config.yaml
d_mlp: 576
rope_base: 10000.0
rope_fraction: 0.5
qk_norm: false
attn_scale: 0.125
tie_embeddings: false
init: "trunc"
init_std_down: 0.0
lr_head: 0.00823
schedule: "wsd"
seq_len: 1024
Each number is 128 + 32 x the weight over its row's rms, rounded and kept within 0 to 255. Layers, rows and columns count from 0. Numbers have three digits each. The size before them is the row's rms in percent of the matrix's.

# layer 4 attention value, 256x224, rms 0.124, rows 19-33, columns 0-223
095:096113105117093133086177174123136107160099117095084092165206111088073125096071121113189171148176097175110128092131149153201152181102183112149081122147151113126140134160103107126173143132149148059116087148107151119071144114128085170087170153043129123137134136107171152117200157036116097151163153103087140120161100144161142098140110127076146171081175110205096156055170090122152109129122152118174126170092149135082134089103148144168130168126122107125135095145128083146158130119094121127197163131137129110200128114116125093134125153127103109143127166181120147086137056143137081112099094125073110146132066078132134155105161126146083092122148064122107107082139154108115143140117
098:141129119134102116158079103103086121115111137107169095149139129125154162127150133198137097155111099067081131076107102088130104189126067114163180092142132140137098109126144103198134109099138128100180073098117090154119159122218137074150130122163103146125152148116106153108170063086129186112089185134176140100176197174142134080113118193125150151113145147102169144153131142167120176124131122177104162079127144129086122124066070103099098101185144140127102108121151123074128201125149179182156176109116092109132172120099134161127141117120176115176147130160159119119179149093124147039137090120071175112136115159081137082092165135121137133188083151112181116092106102163066117124094
096:178185136190183193122159118152163159170103143156153070113178136151133097187141125191037080111068065144142104131155130139126117158079128152139136123140145106107147192132198126151145078050110143185126137081157140131137127161079113097038100107154129068131133123103126145138108074153122133154137151191139155154117162116136060160050123156118148173152073127089088174136130080109127145093146093086133114104112103070144154108090154092142111120094151148105109105156139144119154122120128132146143193124125125138150119122142160098136118081135144059159149146217140122167128125162141178103145141123118077161130122142101102139099110149113121096077122151138191100084099067142085120160160
092:149125135104145134077087163178126115101127125155178114146117061150142208163131165156142162085125142102158076107120172136139039027158054147138129108163136148155146107136109136197161114113072149176104177068107045110181135110161149047096112117116153081141161150188105134169145153127137068139098137077120092152170116147132154159145129115098119134135151055131162150094151144103090130173132115172079123087150160083104121221122186138185118125103153113111137129134081107058122108088113166098148139150161129118142127108165135095136167162158129156099114088129126149129142159123150128130145153134171153147102093089121123134185150138164100142102136170156128141127136211145087098099137
094:116157138103115106108117106090180127098155164136146199175105182187133105121117146157173141145123135081119074120135143075118135154116109167137100130141144140206102133129142144089164116106087161089161135122242086130121074149157112143113058116106099071144102128149129104124107095169121159099108069108149226093168094158155109184146113145132134090160153115119166146087092109161149187149091147156132181080153142131153171142158147113114216111150124106134139157073119137144091086099160178102109179106116133110111105148130172089176126146079142195113163180111106138091137115108138136190171147072076142107143124122186116186180131128135116105147093082118177104141079126079153118157106
101:137128107124079108176123150156115118089122169159122120173122131112141149169141101102115160093150141116118122103112158114070210114126125129099138113121078134124123142143179107132095078142163137175113109174210142151090140126133143122152132097136058142147092097118128146149156155098164190131126120184173096096154162078111101164160134093119130082162191115101116145127159120128103072082136027147175165186154143089113163140121108112152125099150110101231066120153125133135089071138146107146140132178092139094066135092138141093134134144203142145165151060120144152113129129154192127098165105138069165195123084131153142096098160163137163152149083088128110182126059178087157185162135
092:080113157181097123192106125100094087116137108121174173119092128123134157117084112148127116142096075129137165118088170057158160064146086152235160093152149155121080048131117087151107156093157119110130120124139145130102108138065133178131160093111135112125148098132115044156147081164152140134103107153134152136106134085156100135147131105138131104118160075095098107099085119078146114092155163114141098142145120176111144143103127119069080096123201142092062145115081146121199147116134146100066180195149113147223166139059135110132112128159141109132078167119125085130165165113108152136171105105144071110158065142172168147149121087171157133105129141117144118117152150180108162073119
113:083082084093137090170125109167174152150193175123178094094111168175140103063138160129139124110102141113090116143128131108156169162145108092140149150130108100150167131187162124132190066138123130112102164162128059169133132136117086077071084086098092157114125107093163117100138128081106090100142055116076132123155088160144130181093109093124125130076142151148138168088137135150181156106188150102163163168089129118130156098179119113200134152171094079080138036162148146166086119120121135122117099145110092063088170145159164159138102134111120144127150112116115146076091135132141132126128137127087084105144124172157186121119076111145072212077115168127111099141142149066103084164166
093:113058163177111193138131123076109131098191153146073124145149112100089217147163125149122170105117128102118119133153081111108114145127122138131204107088119120187085146104097139165116076143120064086060094157097145162142161151109119167132163150153094161076101114184167153192084169155125097136141104125034166138115179142197131176156167095172129083176165090135132134170113156112153114188101109082126123167091125126133120161176144149136071140098083161151143125152108127117122097114084090110152120151141157185162124102121193108103083080096176126171150186154128105100150156115172158167098151159120189126135084108157128114176153122130158136121095140153132143152102144122195131115150
091:105103165119092156152147128121105151119132100082124096118138144114130088165115189140117076053111152108123139089166076091090144161164215086126099144121154071124123178114160130110144128128143109052150109137178108162123103189119111133113116115165133126165095166138096098099108095096085160100156133107131139112124120151156149118092112117128058183099126166124085072093190090143149115108163124100194128158146132160091077098144120117127215098170093082110161155124127103228104136157065151115164156098074184169126141080088083093127199138170121190097159107130103143124107083103121117126128139164082112130109141151135117166095119084121094087194189160181126134087100112134147180117125
096:096172124113166097099199171104146156148113143135145113139096083166135135056118159102153146096092129140117120134131119107181087091098105144166097144128080098172108086143156107105148110126099132128110150138139132114099117117103146131150160189098131131146141122158163121152202106087118038109094185184200131046141138108182168125139119090118151097117130144132130136171137112133146090091103102129161157067104115077127160106111078113102120101132106120142130153106125103130133098120050151152119145127117132103078159124133053113201127062105098166065132083034104136152131150089138087079208137129095125107090137132107160177213152096101137143142125146147103145094195113188075135066131
092:124132115147147205130123153113156143089095169123164123130157124167112074162206152119140156150141145141076105097073105140100123097097125136163151087111136089099147136151103128079146134130101076101076110084145134140090157109138128136134146065149084145155102076098154071189196036133098095162186076051149086116081161122148126120181158172126182138098116142082092169100128083151100130077204102073136088180131109133114136139153101156146163124146111123129207118119153155111139149117080106137084147139111125134119131112148104183194178178063120141127214141136147119120124161111104164131069103093114102124139072125137071111149094127127081108111077136122163103106121092148135091147101
093:149083169160121108102143174104048076102125088066142121133129100119108159117145157112115171094118089127129108097154085144183124132099087129138110134115113117132163185118170121158117120126181166108097176157132173159111119168051106174143132152188098126202136148157096119165178135157131117084119126126174138087157189072117151167171137119108081141065151174078113105142128092113111153169141107132110132096137144137151146087142121060107137107136103115129124162170080140098120113127086151134161100165095050154149148057184141114117115142105111190103104096135096140135164093157116084167116118197060181165120064083086149097074136089138118096128185097166109099078148165159073139166152
099:155140146112178138165108216142100177123194163190113110076141134139175176126173138119103180023120103153099106159122117185120163079110129078174169145093067069086126150110109086129152087159152165127167175121151128179203127094147144115146132122129109130101133158126108127149097129164088127100177144092143120102134046138157132148103086158111123150144136135096095078143183147121098103113113166089129165112091202137165127158143151157187093127109155142101101190125155116092071122154115070083127097160138154175104090121146103147128104117107096099114185115104128171064061124108142155159155126116096081082175135138131122079103113143125142152109097102153152160119084172126193109123137
098:175107112139129105122195104141146088101117095160154081112140106077145104132133094121149142117160095124122078108164137156112108108157185108115103103142169123109158146124133139117119112178107154162181123154140169110107135153071136118124100141115140173155065086113100093094189111058084076121116182095078124207145084133125115136154094070173086133090147185145163111118142119090115020139125136128164154086128163123087125140137075061055109107152104145088155113150138188098156176088106141134076107114121076126084111189152124096132176174146127069100137059159145067143122087132069093121109147127112150101146110186111084169125081125095110128144140173155099136075122166082151118136085
# layer 4 attention output (transposed), 256x224, rms 0.12, rows 19-32, columns 0-223
094:124132114147174132160130091148135077144141101085101144140150115166146140100079116116139105141102086121103141109091100093221101099096108121146148103130113118080106151195110152197092146198127137114138093117123161171130088158138132174187093101109195134184134151192066172109111096140149091172147147174143137090091080122135164161118175101103144169135191136093092094091176144039105177123183147145145118159104131156148143106103124063155111099133110117150054072163105129125166141107154089083176153095140145205182151112139177167117151095156116125187084156161100157082114083136166122196125104122143114127149158109130118151130173058118141140156105125126138166096145168124184140155134
100:143131112174126142155135091075086129077127109160120124113119134181108112107176082125086119098074152083123216130145080132125152107119097085102110070151141178157144094167119142148141083076087161102124074124160119094067171098168129094123110106137139083132127138115103104107137131101054114079170175099085105087124109190090091114149087190082151148086125110115131159104080156154142117123078124189153147149138154133144155064114168162163143051129126129231130173120091105068095127091113158168099166169159133079099106169118146136096130111090141193143114092180137133063145115164090148117155087169096138089075136160099115140096109133098097157107134130122130111123165158153158114170080
093:087160121084070132093148108141137193129143133147154099125154166176077167115073170172115114123090099103140178062122099155177152180096144100110136143141127128098097151132152142111181099088138155120110084157168170064120126127102115113172128196125095115137170131071073101199154142104118113129109112104188139163137119141122109140168155117077119114097153138058112125150086149190152134138042177179129151064112157121157171141111118118121211119145159146099158133074116114141121080111133097156164113100114090114146140173123131163072052116156158154208092121118080131181135156105160171166082097105130108165125109151085161107123129123073131070098108147124142097172176119143075160151120
092:142108141143150124129193154163066201161104092130110136160096054093115134098095116099161143147163165144145118122202089105134039094127092130100089179108100103113158172124180122113205155085141139116123118132079140123152101064118101066124190061139161126107130085140069144108086109129105093110119116201140071101103093182143129169134087157124113186077113162148110132092157151115176170139122109125079142141079069131167143144157147120166122122149146174157118111144088142081065173094117103144138084102110128107089152162132128196138170119144153135088124097101139177147132118075130110142119132171083115130125106113077134135068171169144129154131162160077120160103116133109056095088153
089:106104039079159107130189123120156094131161125143125107064128116117133097196082085118107089082138095079117152165201156117068169134149149134038120090081149132177113110107120177090069160101127130107157141127117110152166157063110143138100139123083131110156134055111124154116104070128182128085181113157092179150151101168168109198116101133152115122111156111118085129130139106114129093177099090117103203166139061154110133141132116110054182125147058161136069147139123113112158163139175111120117118129113135076082074131141104134100149157148103054129123115140163100129162100189138124097130117100149170134162085102113107121114100143121106101100084122109188147073147082149145136097135
097:121114085123106182167124137090160080127150114177178126140115167102099086194071137171166060112101106130131112155188103067134130147136146172178136101123083142150126104084086128131082153110119086115101139089132119101070086094132060141192142129093099110073089156114111097185103133156064094148149126114146136137105151131162123112103124144190132159137138155083126137189124172132110122085134069118088173139095146188095131128131066157127125138153151166106147218179142061118127068109071141148069149160148144112107152136123100072101190145132124133076093148144086155098121075157137112135163124105116094178108128140183140106132143218086153091117089118125132117174089177134128145161145
095:111095111127085116147060090128133047188103169127154148120167133066142120133116114108149138147148186127084152113054160101130136124118112067143090156086180111147164136147151159070109160119177144087193100156154134120067145092120128118111169073131145149137084075164152133166149132083038159137126103091115113092149091139156142159115076110141146178130124158198130121160119093114142137143159089072139139092152098146050129125110116175096107075118146094182128141068101150089156107087138109143110105109096080152113100153120138136146085121158099153083113112176137124096123109123106119165101141200151173152114166128145121178102100120074159068122108073123099069137127065096063107188123
110:121189121140167094172169131117079076128143218058123110135128116142142202140173091159078104107129065090140152124144118211125142126139109130135149097111178113107169089100136167188108086062075142084121154114126112164143128151112117103113155155137168137068166116066122131049117134102180149165129140110095115137086115090107096150106124120130122189152116191134160100113130135125154085123147142135139176124108124108106126164150066079115152127133110178070114191070193127136137140121134068119180133125138158135114132156104106083088170124159125051133144126101100222141139182149130087170112097167149097135167115131163110057121129101126083131167133160177126130084128137124143177126172
097:111141129118103094124153103089169108132153180089110118163149123122111165142082163183156146154097168097092102122122110136146135112236155167153131165165124082131164122152125148113109147158160100096152141068157157116142189084091105145098135068157146146148161117129171104182113113096162152077108138139152098108107128058078137087100141122166097137091119145126108110174109122134171178119202131089125149176188140171075129176088195098125083181099105124064151096111099089150099117069132103142053137154095153150172051140128124153136136142132173190085192134140120150073138115055130123114106109152078071081129106114161140159088100131112124140102151154082131136100097084077168106132144
099:162137138124166122137116103098100150115180049135146133160140139133145126135142123126105199088127106096164163097132135150132116111117128130095149073140161101094141125097125118142112169107128163144136180054078150127186133118073073147114083154094151102163127123107133083133127153190143087131125129126108189087116090120174124112121121117160151149112144126068067151108170165122147140113160146091142121120158189043110104121107115103142190153142144095120122154148115129191127160108121143105145210254157183093141115166143041179118133160106108073126110096125114113132139076193097193133127139085166143123086156170140156123231107133064138094128170192140160119093141111144125129142124
098:149132190142131196121148086094157150113125143198171121116106150145172086120137103108085150098157140112147157113115171113153118095100145181096102081130135102150123134086119103128074200191098159070084139130170126128162149127126165081165150065104188176093117104126092147087074153091148113097086147186131108095066186088102166121082140101100209117066141135130151103137141125105186088108133118159120117106132144180175148140147076113119097085060101069173122173133159130107108159130164142111124126121122103175104106122135156157124103117108097096121106114133137146134164140132200117077133157150133128117119079121082142127176130100076127136131134162129102148137126143072071255093108
096:162199125153170067109202065143101134066127099119097087098187220086097131166105128135123131170135142133158141095100082126109192137145126118132183104085148103121084124105124146129142148118105108096086118130151145093085136161049105111179149111195130133139108166093098159082100118096068130096164067111123143128179100091198173081143109119142119150105116137140131141108094122119152143190118108107171103171096113087109136128131136128110131123129083207129122180098152168204110102138159087114184131120153201139135134111147171112110148149085115177163158127078156141180127116184116154202095153143134095097119137127171078140105080070124120136152162066117129157128130152077112125127122
100:155110182124169187129098155088115093097105157108182142154108158113174140104102128135105167145118104146123162075171106125171149124062119173084153096154101058113122120141153113166133182101140105090049131096188137131150172086108117111116137102129144087148162134137077199173113105119112094139100111113126163121113104152150136106155101164093155087158120109091132163128146156082160133166127100108153144141136200112119164079136147139168103145148165118094081121148141128060098132118111169075093146193167134130125154102121165202160092123115139097160118105131079141073097086133123101189175169139129067176149148170093157101173099164026134095116126093148136158123109115104023102106168
096:134198144179092132177162127137143150141174107160062133149120156124115141102118102129098121167163084092151095095120197194142156146177109163128165141141135102128148098118074118126152104134159123128120147169112139183170051094146140109154180094150105115124149188084163113105081132140100174097122156137141128119077139153146121125113134152130130085210052139137103178171092162073122127195112083120147152087156115115152100150144121118086132184130230239094149137146116174144135153155194091170112191125133137184129081145128082109158107123168127103115148147135145155154108136104171179085124162090122153133086090128161115097104174133100094081112100121131151170098118124100100076093146